Weights of a small GPT-style language model, trained from scratch on English Wikipedia.
Training: a variant of Muon for these matrices, 302M tokens, 4103 steps.
Each number is 50 + 12 x the weight over its row's rms, rounded and kept within 0 to 99. Layers, rows and columns count from 0. The size before them is the row's rms in percent of the matrix's.

# layer 5 attention key, 256x256, rms 0.244, rows 216-243, columns 128-255
046:42 45 53 58 51 70 47 30 69 33 55 54 52 54 36 55 60 41 42 52 52 42 62 74 53 60 37 48 53 44 54 57 41 43 67 47 46 45 47 53 60 42 46 52 56 59 46 62 37 53 53 84 71 46 56 57 60 47 27 28 40 44 43 42 39 32 58 32 50 34 56 65 33 47 61 40 41 38 59 41 50 50 49 64 50 47 60 55 61 34 42 62 40 40 68 68 48 30 37 46 60 51 52 47 54 60 60 64 63 56 46 61 52 60 56 67 23 65 51 66 55 62 59 65 56 40 35 46
046:55 45 51 43 38 36 55 35 48 47 54 34 24 36 49 76 39 44 54 45 55 65 37 45 68 71 63 52 57 47 59 54 53 60 54 70 19 42 23 50 68 46 49 59 46 52 67 39 62 49 36 35 46 46 56 45 65 56 61 66 51 42 46 32 90 72 43 35 62 43 53 58 42 57 37 40 59 59 57 57 25 42 51 46 42 59 95 55 44 56 55 36 60 56 54 47 56 59 69 60 55 51 71 46 61 44 59 52 44 50 31 44 47 31 57 66 61 61 56 65 59 34 40 61 59 71 55 48
047:61 33 49 49 61 41 61 64 57 52 58 66 60 53 25 39 39 54 66 42 57 60 44 32 75 12 63 48 53 39 47 70 56 48 56 56 41 47 62 50 81 45 46 61 39 55 42 50 49 51 55 53 36 52 56 59 35 61 74 75 35 44 68 42 70 71 44 46 72 47 73 59 69 59 44 48 41 40 64 62 58 42 46 35 51 62 32 43 36 66 44 34 70 50 35 58 43 39 53 54 62 57 55 30 51 50 55 61 65 45 61 50 70 40 50 30 58 42 69 41 70 53 30 51 49 65 75 55
044:51 47 40 60 58 52 48 43 53 43 43 53 57 45 35 42 71 67 62 43 49 63 48 42 41 46 46 65 56 41 50 38 49 60 38 35 35 54 62 55 74 43 58 31 51 60 43 49 60 50 59 41 57 34 34 58 52 32 37 52 81 56 44 59 36 46 38 67 42 49 48 68 35 64 46 63 82 63 50 43 46 59 47 66 49 44 54 55 50 43 32 19 30 40 53 46 52 50 41 47 47 50 53 51 77 46 38 23 48 26 36 28 51 74 57 43 43 37 50 60 38 51 49 57 63 52 52 47
051:51 47 45 50 56 38 37 51 60 67 42 61 63 22 74 55 48 49 32 66 55 48 42 42 33 50 42 52 52 43 32 42 62 49 41 59 63 68 60 42 29 57 61 66 35 48 47 32 69 43 46 59 60 45 34 26 50 34 46 48 69 80 66 57 44 41 62 43 25 63 37 37 58 43 56 49 52 60 55 47 64 45 35 57 56 74 39 52 53 40 54 63 53 27 42 66 37 49 56 49 33 49 43 77 32 47 41 40 35 59 66 58 53 31 68 26 74 33 49 58 38 47 40 37 53 49 44 50
054:60 59 39 57 42 34 60 57 45 49 54 46 43 35 60 63 51 60 31 52 57 43 61 50 41 40 71 74 38 47 49 66 46 38 55 43 65 49 58 57 39 35 52 38 41 68 52 51 38 60 45 51 29 73 58 63 63 54 36 60 39 51 66 61 29 56 39 27 47 67 48 44 61 53 36 31 32 52 45 56 41 73 52 40 61 49 35 37 53 80 48 48 68 38 33 15 36 59 59 58 28 57 52 56 57 52 25 55 41 50 40 37 60 45 37 51 56 37 49 56 40 63 74 29 27 55 67 52
055:65 55 41 42 61 66 63 38 52 35 63 36 54 28 38 74 53 57 61 50 64 68 56 54 48 60 51 66 33 53 55 49 60 44 54 65 28 45 44 61 70 56 49 61 43 39 58 39 42 56 49 39 28 42 60 43 57 51 48 61 27 50 44 40 56 50 41 48 61 36 70 45 37 54 48 51 55 56 58 55 50 33 59 31 38 48 68 39 69 37 64 42 43 53 39 39 40 74 64 39 58 40 52 41 39 45 51 45 48 43 62 41 49 38 52 63 80 51 51 47 64 40 57 44 70 45 61 60
064:41 48 33 53 34 53 75 45 52 58 38 61 51 54 55 71 28 39 55 23 50 45 40 38 55 44 67 69 39 61 22 57 69 40 42 30 50 39 53 57 53 30 42 60 46 53 35 38 66 58 39 45 52 47 45 56 65 61 47 47 51 41 54 54 59 48 45 45 41 40 37 63 66 38 53 63 50 42 55 68 39 78 62 44 74 56 65 48 28 43 47 56 52 51 66 44 53 24 59 36 66 67 46 59 47 61 46 40 89 48 36 69 46 38 52 31 44 52 38 53 61 54 48 65 52 54 48 57
059:58 51 48 35 66 37 37 59 48 46 56 65 56 57 62 65 46 39 58 63 50 51 53 50 54 57 65 51 30 50 39 35 60 45 56 70 39 75 49 39 36 61 45 60 56 53 53 51 61 63 26 21 39 56 41 69 46 69 55 65 40 38 43 43 58 66 48 52 41 82 61 58 48 46 43 46 55 48 49 61 38 44 74 56 36 45 41 37 50 59 48 58 60 72 56 63 51 38 62 64 60 47 68 85 25 68 41 48 26 60 57 40 40 62 33 63 60 48 41 37 68 32 64 41 30 61 50 64
077:41 63 41 53 46 40 40 49 61 54 35 33 35 54 77 49 55 62 41 33 62 47 48 59 41 60 48 54 38 52 50 56 35 56 52 37 48 49 55 71 59 47 46 47 63 64 42 73 22 37 64 61 45 51 50 56 53 56 47 32 64 39 43 47 42 30 57 35 48 28 39 52 35 59 53 55 44 61 30 56 28 47 45 51 70 58 51 37 56 41 65 73 84 37 64 45 59 41 45 70 57 44 53 75 29 38 55 71 50 55 37 48 51 40 40 43 63 42 52 58 56 62 37 56 65 56 61 42
094:51 65 22 49 41 62 40 62 53 38 39 61 50 56 43 59 44 49 51 49 52 41 59 95 34 64 52 59 33 40 47 44 69 49 56 50 53 54 50 51 26 49 61 49 49 58 40 58 47 59 69 35 69 51 45 58 41 57 47 37 43 64 29 48 61 82 39 43 52 34 61 45 31 79 38 62 40 34 68 61 43 50 44 53 25 29 55 49 38 39 70 57 61 64 68 45 58 46 49 64 42 57 57 62 60 49 42 58 40 59 56 43 44 56 77 68 16 38 63 47 41 65 62 47 38 46 29 60
120:72 35 37 46 57 56 50 46 53 31 50 71 62 50 37 56 54 48 52 48 63 32 35 39 43 33 47 41 35 58 40 44 49 37 53 50 37 58 44 30 64 28 54 55 39 47 41 49 68 42 82 50 30 72 35 57 47 66 43 86 40 62 59 52 54 48 64 46 68 35 73 56 40 37 52 58 61 34 47 71 46 38 57 48 58 56 54 64 47 55 49 39 50 55 28 50 45 44 57 54 46 24 59 44 74 49 65 33 74 61 49 56 63 53 53 55 54 40 61 59 57 64 61 50 47 58 69 60
124:38 39 40 44 39 53 65 36 33 27 46 39 42 70 73 55 82 53 34 38 55 52 59 86 41 49 40 34 58 43 55 44 51 57 49 55 39 43 45 42 36 51 64 61 64 45 57 64 61 57 62 44 46 24 56 48 63 42 58 59 34 31 39 46 45 38 37 56 47 42 44 45 31 50 51 49 50 42 33 34 46 49 48 72 55 43 57 59 61 43 40 34 30 53 53 52 62 57 47 43 26 50 56 37 53 47 64 45 66 45 42 54 30 56 41 68 47 53 52 55 53 45 75 56 57 43 18 53
101:49 66 34 41 64 32 50 42 35 30 46 27 48 36 75 37 56 52 59 49 48 43 67 42 36 51 43 40 61 58 48 47 07 49 57 46 40 69 41 43 66 34 65 36 58 39 76 57 39 35 61 37 64 42 57 73 42 49 41 39 20 47 55 54 47 45 48 31 59 54 54 58 25 48 46 45 36 58 47 35 52 53 28 71 53 52 51 35 64 66 43 53 59 27 41 60 60 56 36 54 47 54 62 39 37 38 62 56 35 46 39 46 48 32 42 51 71 65 43 37 46 47 63 74 54 49 50 56
106:54 62 62 43 82 63 63 44 61 60 39 41 36 70 73 34 53 50 57 57 63 31 44 44 51 55 43 61 72 49 51 39 38 63 48 32 42 32 65 62 53 77 53 66 56 29 60 50 61 38 81 55 48 29 51 38 48 50 48 49 53 66 56 55 29 52 40 57 60 35 46 66 32 45 48 68 70 50 53 26 58 34 56 56 72 49 54 88 62 56 67 41 41 54 36 51 53 41 52 58 62 31 36 48 74 38 49 31 38 65 50 47 53 46 43 50 61 56 53 49 50 39 46 57 51 46 63 60
124:31 47 62 43 57 32 40 59 65 54 54 55 59 34 28 45 53 67 46 60 56 61 52 58 59 21 44 27 41 81 63 54 57 36 51 58 38 59 56 37 60 46 35 58 47 67 48 53 59 34 40 40 37 69 41 50 41 56 42 61 47 54 64 51 74 32 44 23 59 42 48 41 64 33 54 24 28 33 48 54 31 34 40 58 61 44 42 44 67 61 42 53 54 49 45 53 66 50 32 33 59 61 39 46 24 55 65 50 40 59 65 66 38 64 44 46 69 48 46 61 45 51 57 59 55 53 58 29
132:34 38 41 13 66 61 53 46 23 59 58 58 62 32 63 63 56 54 42 47 55 33 32 42 43 36 51 53 47 65 48 47 34 75 51 40 38 56 78 54 46 57 52 54 55 40 57 37 73 53 62 43 57 29 51 36 48 40 52 48 50 43 51 45 52 48 72 46 48 55 23 65 44 55 28 51 74 46 54 47 34 39 40 51 40 59 46 33 58 44 35 64 48 47 50 72 66 54 58 52 36 40 48 73 48 56 56 29 40 64 37 66 66 55 43 54 53 56 46 56 26 54 37 49 52 46 69 55
145:81 42 41 57 50 51 49 45 63 40 43 61 45 67 45 60 51 27 62 57 37 57 58 18 33 66 56 51 65 49 47 63 64 20 59 42 43 52 69 49 55 55 54 63 55 41 65 26 61 63 39 56 43 57 63 64 29 53 47 55 44 46 63 65 53 52 36 41 47 61 57 47 63 55 60 50 45 43 52 39 66 70 39 53 34 60 57 35 49 62 23 69 57 66 41 56 65 41 47 52 61 67 59 54 43 58 50 59 48 54 56 60 46 46 63 50 59 52 54 62 53 24 60 57 24 50 26 53
156:28 23 50 44 44 58 37 36 49 56 41 75 42 46 53 48 58 43 69 56 46 71 51 58 47 53 75 45 46 49 62 56 25 50 38 50 64 35 37 24 61 61 37 73 53 55 62 21 62 28 23 39 36 55 49 66 46 68 54 36 37 53 38 54 67 65 45 65 47 61 47 57 73 45 40 49 52 18 63 29 57 55 61 59 48 38 56 61 40 55 59 45 45 72 67 65 41 38 65 44 54 65 47 30 30 57 56 67 32 35 62 62 63 70 35 59 45 61 49 46 48 53 40 61 38 47 43 46
163:58 52 49 46 48 29 67 67 51 55 29 40 43 56 63 68 55 43 39 31 42 54 36 73 61 48 49 56 40 45 39 59 63 71 53 58 53 55 33 40 56 52 59 36 38 65 43 67 53 51 41 46 63 45 50 56 75 56 50 43 68 38 69 35 40 76 58 26 49 61 66 79 62 63 40 43 43 49 38 63 30 46 40 45 41 36 47 53 42 58 62 23 60 55 54 39 21 38 57 43 57 40 48 40 56 46 53 39 51 40 45 70 38 57 29 51 37 42 46 57 34 53 69 43 48 50 62 68
137:45 49 65 57 37 44 56 43 32 29 41 60 56 34 53 42 41 57 55 49 48 46 51 56 55 27 44 69 48 29 53 44 50 33 40 34 55 54 47 43 45 50 62 52 52 51 58 45 54 56 51 63 58 60 51 31 66 37 45 57 44 51 66 46 30 73 49 36 58 56 51 72 59 37 37 65 37 50 64 50 43 59 41 49 45 70 76 34 64 66 39 71 69 52 59 44 47 60 46 45 37 38 41 45 66 53 51 41 39 50 53 47 55 28 48 46 47 61 76 65 36 40 71 34 36 52 51 43
148:44 40 48 74 56 45 45 49 55 23 57 60 37 54 47 30 60 33 25 43 42 39 65 62 59 50 48 43 59 55 45 40 49 38 45 49 68 58 72 45 59 46 66 51 56 49 65 58 53 46 76 46 67 38 46 67 59 76 40 43 55 39 53 60 56 41 50 62 54 37 69 55 50 62 58 31 54 61 51 46 52 44 52 52 45 69 50 39 35 42 47 27 53 48 63 80 42 50 43 48 29 62 47 70 61 47 47 44 63 52 47 38 50 70 69 49 52 33 43 35 41 47 65 61 45 47 59 49
137:61 54 52 67 49 37 44 53 20 39 44 48 42 50 52 28 42 46 65 59 65 16 47 39 43 64 40 37 51 25 65 35 35 53 50 53 45 65 66 62 35 53 47 31 48 70 56 48 25 43 62 57 50 74 52 55 32 61 47 43 62 52 48 35 46 54 62 66 30 37 71 23 46 51 55 53 62 49 40 65 65 73 45 63 58 54 61 67 50 53 57 52 53 53 56 55 64 45 40 61 30 35 66 77 44 55 43 47 50 51 56 49 53 58 44 45 68 39 54 36 39 49 37 57 50 54 67 61
161:60 56 51 53 60 55 72 46 52 30 43 58 53 55 48 82 66 54 19 59 57 50 73 53 31 46 61 41 68 57 42 47 60 50 45 48 45 51 59 30 63 38 63 39 51 56 57 55 45 75 61 33 62 39 51 37 59 62 28 50 36 51 63 68 62 63 53 64 46 54 27 72 27 27 34 38 61 40 52 29 76 57 59 69 65 45 57 61 66 47 70 53 47 39 46 67 52 32 58 67 43 60 45 39 52 38 60 66 66 39 64 52 46 47 66 66 67 37 71 59 55 43 84 26 45 39 61 67
139:47 35 57 69 64 50 55 44 47 29 57 59 53 58 28 36 38 60 48 72 55 41 37 63 54 52 56 43 43 39 43 52 36 49 34 36 62 52 35 54 43 32 46 62 36 54 44 49 53 32 37 46 37 81 55 50 52 62 54 49 36 45 41 46 51 66 44 50 47 50 50 41 55 58 58 57 39 29 32 50 50 51 64 51 56 51 52 45 64 65 52 52 39 47 38 41 43 55 47 55 71 63 28 46 46 45 36 63 60 52 80 44 34 62 64 60 62 49 59 39 63 56 64 63 34 47 71 27
159:55 46 36 30 36 64 64 48 52 87 47 32 64 22 56 53 46 59 50 56 50 56 58 45 43 39 25 40 25 54 54 61 61 52 53 60 49 55 43 44 47 41 50 50 36 48 37 50 38 56 41 56 59 48 44 65 51 49 70 46 78 47 26 41 52 66 52 60 48 52 50 46 52 48 49 47 33 58 67 69 46 45 49 67 48 59 61 43 57 53 62 48 30 47 52 48 39 59 59 52 52 44 42 59 45 52 54 56 61 55 40 49 42 32 43 70 68 66 18 61 45 60 57 59 37 35 41 48
152:34 61 54 72 48 55 31 63 46 18 78 46 68 44 37 39 44 36 47 63 45 55 71 66 54 40 59 53 28 55 64 54 59 66 59 59 50 42 60 52 53 58 51 77 53 43 64 25 42 56 37 54 43 61 40 41 36 49 46 40 48 51 58 47 49 36 45 60 55 63 39 60 51 60 53 43 42 45 55 46 52 29 64 44 44 52 52 67 39 54 49 42 56 41 45 66 63 62 44 35 59 43 37 69 41 55 46 62 45 66 41 51 55 45 61 57 52 54 37 56 25 63 45 54 53 57 49 34
166:34 44 47 59 50 47 59 72 53 42 40 67 64 52 56 56 41 57 38 59 60 57 64 59 45 34 56 41 40 45 55 73 60 68 64 61 49 40 56 49 26 19 59 56 29 65 57 42 72 55 44 56 61 44 45 43 51 50 49 53 43 50 64 49 81 61 66 51 39 42 46 69 62 45 40 67 45 54 41 43 50 38 77 59 59 51 53 46 45 51 44 52 76 59 37 43 57 37 56 67 54 79 39 67 47 59 63 54 50 67 43 46 34 60 29 51 46 70 62 66 60 18 56 35 50 55 71 44
# layer 5 attention query, 256x256, rms 0.236, rows 217-243, columns 128-255
062:58 61 35 46 74 52 58 56 44 46 60 37 30 57 71 51 42 21 29 67 36 56 32 51 50 39 56 21 49 60 49 50 42 53 53 68 49 36 07 60 63 40 30 50 69 54 28 27 82 54 36 39 53 51 66 69 54 51 44 69 38 36 40 34 70 63 51 49 85 35 44 41 51 38 60 38 43 64 40 56 51 62 65 50 56 45 66 52 59 55 51 43 58 42 38 36 43 60 47 52 63 43 60 45 42 44 53 42 44 68 29 55 31 54 67 53 54 43 35 42 44 53 41 42 46 63 35 47
057:66 45 58 54 58 58 43 50 33 62 49 50 59 53 49 41 40 66 48 48 51 59 59 30 42 42 43 54 54 39 42 68 44 26 47 48 41 64 52 52 41 66 41 34 37 66 40 46 31 37 44 66 42 37 55 34 57 69 49 67 61 65 70 49 28 61 38 56 58 64 46 38 43 47 66 59 49 51 45 39 37 48 49 25 59 61 38 44 34 59 44 44 55 49 46 50 48 28 45 47 30 62 50 52 51 60 28 56 39 57 38 31 43 53 51 44 41 31 67 60 36 65 37 46 00 40 70 24
061:69 42 58 60 62 57 59 61 29 46 48 40 49 65 47 46 62 56 37 53 35 63 50 66 42 54 60 65 29 49 57 46 53 56 47 71 60 57 51 55 71 65 27 46 69 38 39 59 44 74 32 24 55 46 47 71 40 37 49 55 41 39 39 49 49 53 56 60 31 53 55 53 45 43 54 63 43 71 66 64 41 68 47 66 35 64 56 51 44 45 39 29 49 42 53 61 53 49 22 47 57 36 75 57 54 55 68 40 61 46 62 56 40 53 38 52 29 39 65 52 56 57 42 58 60 63 20 50
071:70 35 62 45 75 20 46 47 38 61 26 33 78 52 55 48 29 50 52 39 70 56 43 47 64 50 45 53 37 42 67 52 54 45 54 66 63 66 44 42 57 51 47 60 44 46 51 40 50 61 66 71 47 35 45 80 31 56 49 47 49 39 44 39 60 66 55 75 52 49 50 50 49 26 62 67 44 41 55 69 53 54 56 53 48 47 50 40 64 51 67 54 53 25 44 65 54 46 35 45 33 41 43 40 35 62 67 66 51 53 57 69 57 40 47 24 52 33 50 34 40 45 34 49 52 59 53 57
066:62 27 65 69 54 54 70 50 38 65 68 27 45 45 58 47 53 46 70 52 39 61 38 62 42 36 55 57 47 61 48 62 54 58 35 64 51 47 46 53 37 59 42 66 67 67 43 35 49 67 64 38 60 35 38 43 66 62 50 61 42 44 43 54 57 54 34 38 60 55 73 54 62 55 50 44 45 51 53 55 40 53 65 39 59 46 43 35 54 49 37 47 63 37 39 51 60 60 54 39 17 99 55 49 62 44 41 44 57 51 58 54 51 20 38 61 42 25 53 66 46 77 54 58 43 26 76 50
068:60 49 45 57 59 48 75 58 44 49 55 46 57 45 52 60 56 46 64 56 18 35 38 62 41 40 54 51 47 46 42 49 55 55 44 82 42 40 57 43 49 45 38 44 45 64 58 51 66 53 53 35 41 16 48 53 66 64 87 48 45 83 51 48 41 49 40 41 48 49 69 58 53 60 51 62 60 46 47 56 38 57 33 31 39 52 57 37 62 35 37 65 36 36 37 33 51 60 81 53 34 60 43 33 39 57 50 51 47 53 55 60 41 43 35 46 43 35 48 49 54 54 67 37 50 45 66 18
078:35 52 13 46 57 45 46 48 36 46 43 34 38 66 61 46 22 55 59 47 42 55 58 50 61 45 48 40 55 50 33 52 50 37 63 52 63 36 51 71 27 42 54 55 40 46 51 49 76 54 50 38 48 53 38 54 44 56 46 43 62 49 79 44 58 69 33 42 59 49 44 53 44 42 47 35 70 42 33 75 39 68 68 32 71 47 44 73 44 66 59 45 53 59 51 55 33 40 37 47 47 55 45 50 36 49 42 27 34 50 35 41 56 79 64 34 56 56 48 69 53 59 43 37 60 63 76 53
083:43 64 48 34 45 53 65 65 56 38 60 33 39 56 63 71 74 26 44 52 47 22 46 62 41 58 38 45 55 37 64 27 68 37 43 57 50 28 51 47 56 24 43 42 69 28 40 57 55 36 53 43 56 54 55 55 54 49 45 67 37 48 51 35 74 40 49 55 44 55 49 41 37 58 70 52 45 40 40 55 44 50 44 48 68 36 66 46 58 53 75 64 56 58 48 51 44 65 42 75 72 56 51 30 48 50 49 61 54 53 52 46 56 33 58 74 29 46 43 45 48 64 44 56 46 53 40 57
086:33 53 49 55 42 64 51 28 73 38 48 34 50 35 59 57 39 49 71 22 59 52 25 51 54 53 15 71 58 54 59 46 64 63 36 49 70 29 43 41 64 30 39 60 44 74 44 37 41 58 55 65 46 52 62 33 29 62 63 31 54 56 46 57 59 63 65 40 46 45 40 49 37 67 52 48 35 51 33 48 43 36 56 62 51 49 49 35 63 36 49 47 51 46 43 44 53 14 63 69 36 51 27 51 44 40 48 51 45 49 40 47 58 57 43 52 60 36 58 50 38 59 47 61 55 37 58 61
083:40 47 57 62 46 37 52 60 31 31 42 40 44 65 58 68 63 42 48 58 18 41 51 77 35 44 57 55 35 44 37 48 55 59 60 60 57 47 58 46 39 57 36 46 54 38 58 53 63 56 72 39 57 52 36 44 74 44 38 47 57 42 48 46 62 70 55 71 39 40 61 46 48 59 43 51 64 44 56 66 36 37 44 66 64 32 55 53 53 43 35 67 57 41 51 55 69 65 50 53 37 46 47 48 60 66 35 62 62 47 51 64 37 51 62 55 35 51 62 91 50 62 45 39 54 59 56 65
081:64 53 62 52 74 65 41 67 52 44 30 51 80 45 54 46 42 57 49 41 37 46 38 46 34 58 27 56 31 50 25 49 52 46 47 63 50 53 46 42 67 58 40 43 29 75 52 42 56 40 49 41 35 64 33 39 58 52 40 56 44 69 66 60 50 50 63 44 78 50 61 63 50 37 53 68 81 45 51 51 39 43 38 35 50 39 44 53 28 43 46 64 31 46 47 45 46 37 45 46 47 36 28 56 65 49 58 50 61 75 53 41 35 48 53 69 47 33 70 66 48 41 27 53 39 68 71 60
105:24 41 50 32 46 46 37 38 42 32 40 54 40 80 65 68 66 62 33 51 53 36 47 79 64 57 40 17 55 37 57 36 63 59 50 39 47 34 44 59 32 36 54 49 55 27 67 57 66 83 61 40 53 45 58 67 42 53 48 64 36 45 41 38 51 52 28 62 45 47 43 46 51 79 54 45 42 47 41 41 53 35 50 62 79 25 50 52 60 44 36 50 70 48 46 57 27 34 54 54 59 47 59 47 47 46 39 48 45 55 51 48 47 59 58 83 43 59 38 47 44 37 64 48 64 26 33 63
121:49 66 54 42 63 47 40 60 41 52 45 43 53 46 67 56 49 54 51 56 56 46 52 29 43 63 55 34 69 35 37 59 32 31 57 28 45 58 49 36 65 65 76 27 66 50 65 47 61 49 41 57 86 52 51 56 22 58 56 48 46 62 63 56 44 60 64 41 66 41 54 43 19 40 53 47 38 39 51 54 71 53 43 67 41 39 50 38 65 51 47 63 54 34 16 59 58 31 38 63 53 45 37 51 34 50 62 53 28 43 61 30 40 40 41 46 69 68 52 61 38 53 54 56 45 61 42 40
097:36 63 45 46 49 52 60 50 60 48 49 47 44 47 54 44 47 48 57 43 74 50 28 50 51 58 45 61 76 25 36 63 60 39 27 59 46 29 73 65 43 52 68 49 54 49 58 46 45 51 67 45 55 43 78 66 72 54 60 47 62 23 45 49 44 28 44 60 48 65 53 59 29 39 57 39 53 57 78 60 52 39 64 62 51 45 44 75 58 50 68 43 31 58 39 52 77 47 82 50 47 36 50 43 55 27 47 46 52 55 55 49 62 41 46 53 77 74 56 50 34 62 52 52 60 45 80 47
125:39 63 54 56 67 43 33 52 75 52 62 61 34 32 33 26 59 84 56 48 45 52 38 56 61 30 52 51 61 64 38 65 30 44 53 33 23 59 58 25 49 68 45 52 64 74 38 57 55 63 42 54 58 45 50 43 32 50 37 47 43 49 67 44 50 67 52 36 70 51 49 43 24 46 46 40 41 33 45 45 33 37 62 59 69 45 48 42 55 72 45 33 64 50 44 60 53 28 46 49 36 45 58 54 28 60 54 45 35 59 68 69 40 52 41 43 58 50 50 71 46 71 44 62 56 52 53 41
127:60 46 55 27 53 54 49 44 42 32 67 70 34 53 58 52 68 38 42 60 54 46 37 21 45 44 53 55 48 75 55 42 46 85 45 48 44 51 72 50 45 58 45 65 50 68 38 45 52 46 63 55 52 46 45 36 48 63 57 54 29 49 32 52 68 63 65 44 51 51 41 61 67 55 34 53 55 57 36 38 44 41 65 59 46 49 62 38 44 53 34 40 50 36 51 64 51 57 51 35 43 54 56 54 66 32 45 31 36 58 39 52 71 46 37 41 46 40 26 46 39 49 28 41 40 30 47 58
145:68 62 45 44 68 47 62 47 37 66 43 53 59 60 65 52 48 59 60 68 42 35 59 33 30 58 61 36 57 59 52 56 57 22 57 38 51 67 31 44 49 73 50 40 41 44 49 46 61 57 45 54 42 60 53 55 47 33 61 67 53 59 68 63 31 32 46 56 43 52 53 61 60 51 63 40 52 30 47 14 73 48 37 69 27 66 60 31 49 37 42 51 56 52 44 52 39 39 33 29 57 55 65 63 43 60 61 67 43 54 74 43 53 59 30 47 68 30 59 48 60 28 46 61 55 52 37 45
150:52 33 56 49 42 50 44 53 48 50 70 77 51 41 53 53 71 44 65 45 60 58 41 66 50 45 46 30 51 66 42 65 43 64 33 37 63 25 36 41 63 70 37 84 60 47 75 41 39 43 31 29 47 46 40 69 55 29 55 44 35 70 49 65 56 53 56 44 54 51 52 62 56 52 53 55 41 38 47 25 49 59 62 38 35 68 54 63 54 66 54 34 41 55 55 50 52 36 60 48 41 54 71 38 40 59 52 51 19 44 51 58 74 42 45 57 39 41 54 49 50 63 39 62 46 54 35 33
146:46 40 56 57 39 43 39 58 47 30 40 49 53 59 45 53 51 41 38 52 32 52 33 63 55 47 35 54 41 59 35 73 42 65 61 44 40 51 67 55 52 50 49 54 48 53 63 57 52 56 40 43 45 43 60 54 51 65 69 37 69 55 57 28 44 65 49 46 46 50 59 70 59 52 46 65 54 62 49 50 45 46 32 47 57 17 41 42 30 56 63 47 37 52 51 42 39 40 60 48 54 29 53 31 42 60 47 50 67 58 62 74 39 60 44 48 29 45 53 62 48 34 48 33 52 47 47 62
133:39 63 61 46 29 48 50 65 37 30 72 57 45 46 56 43 36 55 48 64 32 47 64 68 61 34 47 62 31 38 46 56 42 40 69 47 34 37 46 40 46 58 62 51 38 55 46 54 55 39 45 49 35 42 46 43 89 44 64 44 50 43 45 54 26 55 51 57 51 55 49 38 75 34 34 50 49 48 38 28 48 50 50 21 55 65 73 45 69 48 41 67 63 46 65 41 43 55 47 47 43 46 54 52 72 49 33 52 48 22 65 40 69 23 49 39 57 49 55 57 24 39 61 33 48 53 76 28
145:65 43 33 73 68 51 41 20 43 44 46 51 47 51 52 66 48 46 38 54 46 61 65 55 66 61 55 53 58 56 50 25 38 52 62 58 58 50 68 57 54 48 52 57 49 50 65 74 52 51 65 49 59 47 56 48 60 89 65 42 45 50 51 39 69 70 44 38 61 36 53 40 51 51 52 25 54 37 32 42 59 54 51 46 67 69 49 54 52 49 51 59 60 42 71 62 46 50 50 52 32 57 42 58 58 58 56 53 37 41 33 36 52 56 47 36 34 40 33 39 26 51 45 72 48 60 72 61
136:49 59 46 75 71 54 48 37 25 45 55 53 57 58 56 39 48 39 60 54 61 44 67 40 55 60 54 41 48 31 64 35 50 30 52 58 38 57 44 61 27 40 62 49 39 66 56 31 46 48 54 40 37 62 38 73 59 71 58 13 50 54 59 42 54 43 33 57 31 20 78 29 49 40 57 51 62 53 36 71 54 66 47 56 59 68 54 59 57 53 57 48 69 51 65 55 38 51 53 61 27 65 26 63 42 53 58 52 41 49 52 52 50 57 46 42 70 62 60 29 21 52 41 45 43 62 68 58
153:64 64 37 50 40 74 44 53 60 39 42 45 52 39 70 72 49 41 42 54 38 30 39 54 37 58 76 34 64 55 49 55 73 58 46 57 57 44 55 38 56 52 53 51 44 83 42 52 36 68 53 36 69 51 48 58 40 73 30 60 37 31 42 48 44 58 46 62 40 50 47 64 44 38 27 31 61 35 65 30 69 65 52 58 49 42 55 47 62 49 58 43 48 48 47 54 45 67 53 52 50 65 41 37 54 37 61 63 66 46 60 47 37 51 71 42 68 46 46 48 48 51 68 19 47 48 70 60
131:46 60 57 62 56 31 56 49 39 44 58 42 59 56 43 43 62 61 47 46 53 61 53 51 40 45 35 59 22 47 32 62 35 58 59 40 55 44 22 63 57 30 47 64 41 50 53 65 41 37 57 53 24 69 31 44 54 75 69 45 45 29 48 55 41 70 45 59 47 46 38 38 46 72 56 42 53 30 48 56 36 68 68 43 61 51 55 56 49 54 55 61 46 51 46 53 45 49 31 76 68 54 22 48 55 48 56 57 50 55 69 57 29 61 54 52 46 64 60 44 55 47 57 49 55 36 63 27
148:44 37 59 52 31 50 56 48 48 59 51 36 50 28 46 49 45 69 61 46 47 57 56 54 48 51 23 45 37 49 40 65 46 40 65 55 41 52 43 47 61 52 43 54 41 30 48 31 40 43 52 42 63 52 43 54 48 50 62 55 57 62 41 55 47 42 52 72 53 57 52 57 40 56 51 25 53 75 58 56 39 41 40 73 45 62 59 34 65 40 39 56 65 50 39 48 46 29 62 43 43 56 46 53 60 40 39 61 37 39 43 41 25 33 48 66 50 50 26 51 48 54 45 66 24 31 54 52
150:44 73 46 64 48 57 61 51 47 38 52 53 40 37 31 43 56 47 57 64 56 86 57 44 48 46 62 68 48 47 63 46 68 59 24 59 58 34 51 42 36 61 54 64 42 53 32 29 53 46 38 78 65 52 57 38 49 43 48 57 50 37 53 32 45 57 48 56 66 59 46 46 31 52 66 47 38 56 53 51 61 49 76 53 58 52 35 42 58 43 46 41 63 54 46 58 52 50 48 40 54 60 49 62 52 49 62 73 30 51 48 57 58 46 64 52 51 46 42 71 44 83 51 79 44 56 59 54
156:48 44 50 53 53 67 41 46 40 51 42 69 68 42 50 53 63 54 48 67 73 60 54 58 35 33 62 52 37 53 52 62 60 67 60 39 72 42 57 38 53 31 59 72 35 60 46 38 53 45 47 64 55 38 48 43 45 49 40 54 42 35 53 40 56 45 60 44 39 42 71 45 58 62 31 64 47 48 39 47 55 39 72 58 66 56 48 53 46 45 32 45 71 55 49 37 56 45 55 78 52 86 57 56 63 57 70 60 65 74 59 45 50 73 44 63 50 63 69 62 52 38 30 47 69 27 72 58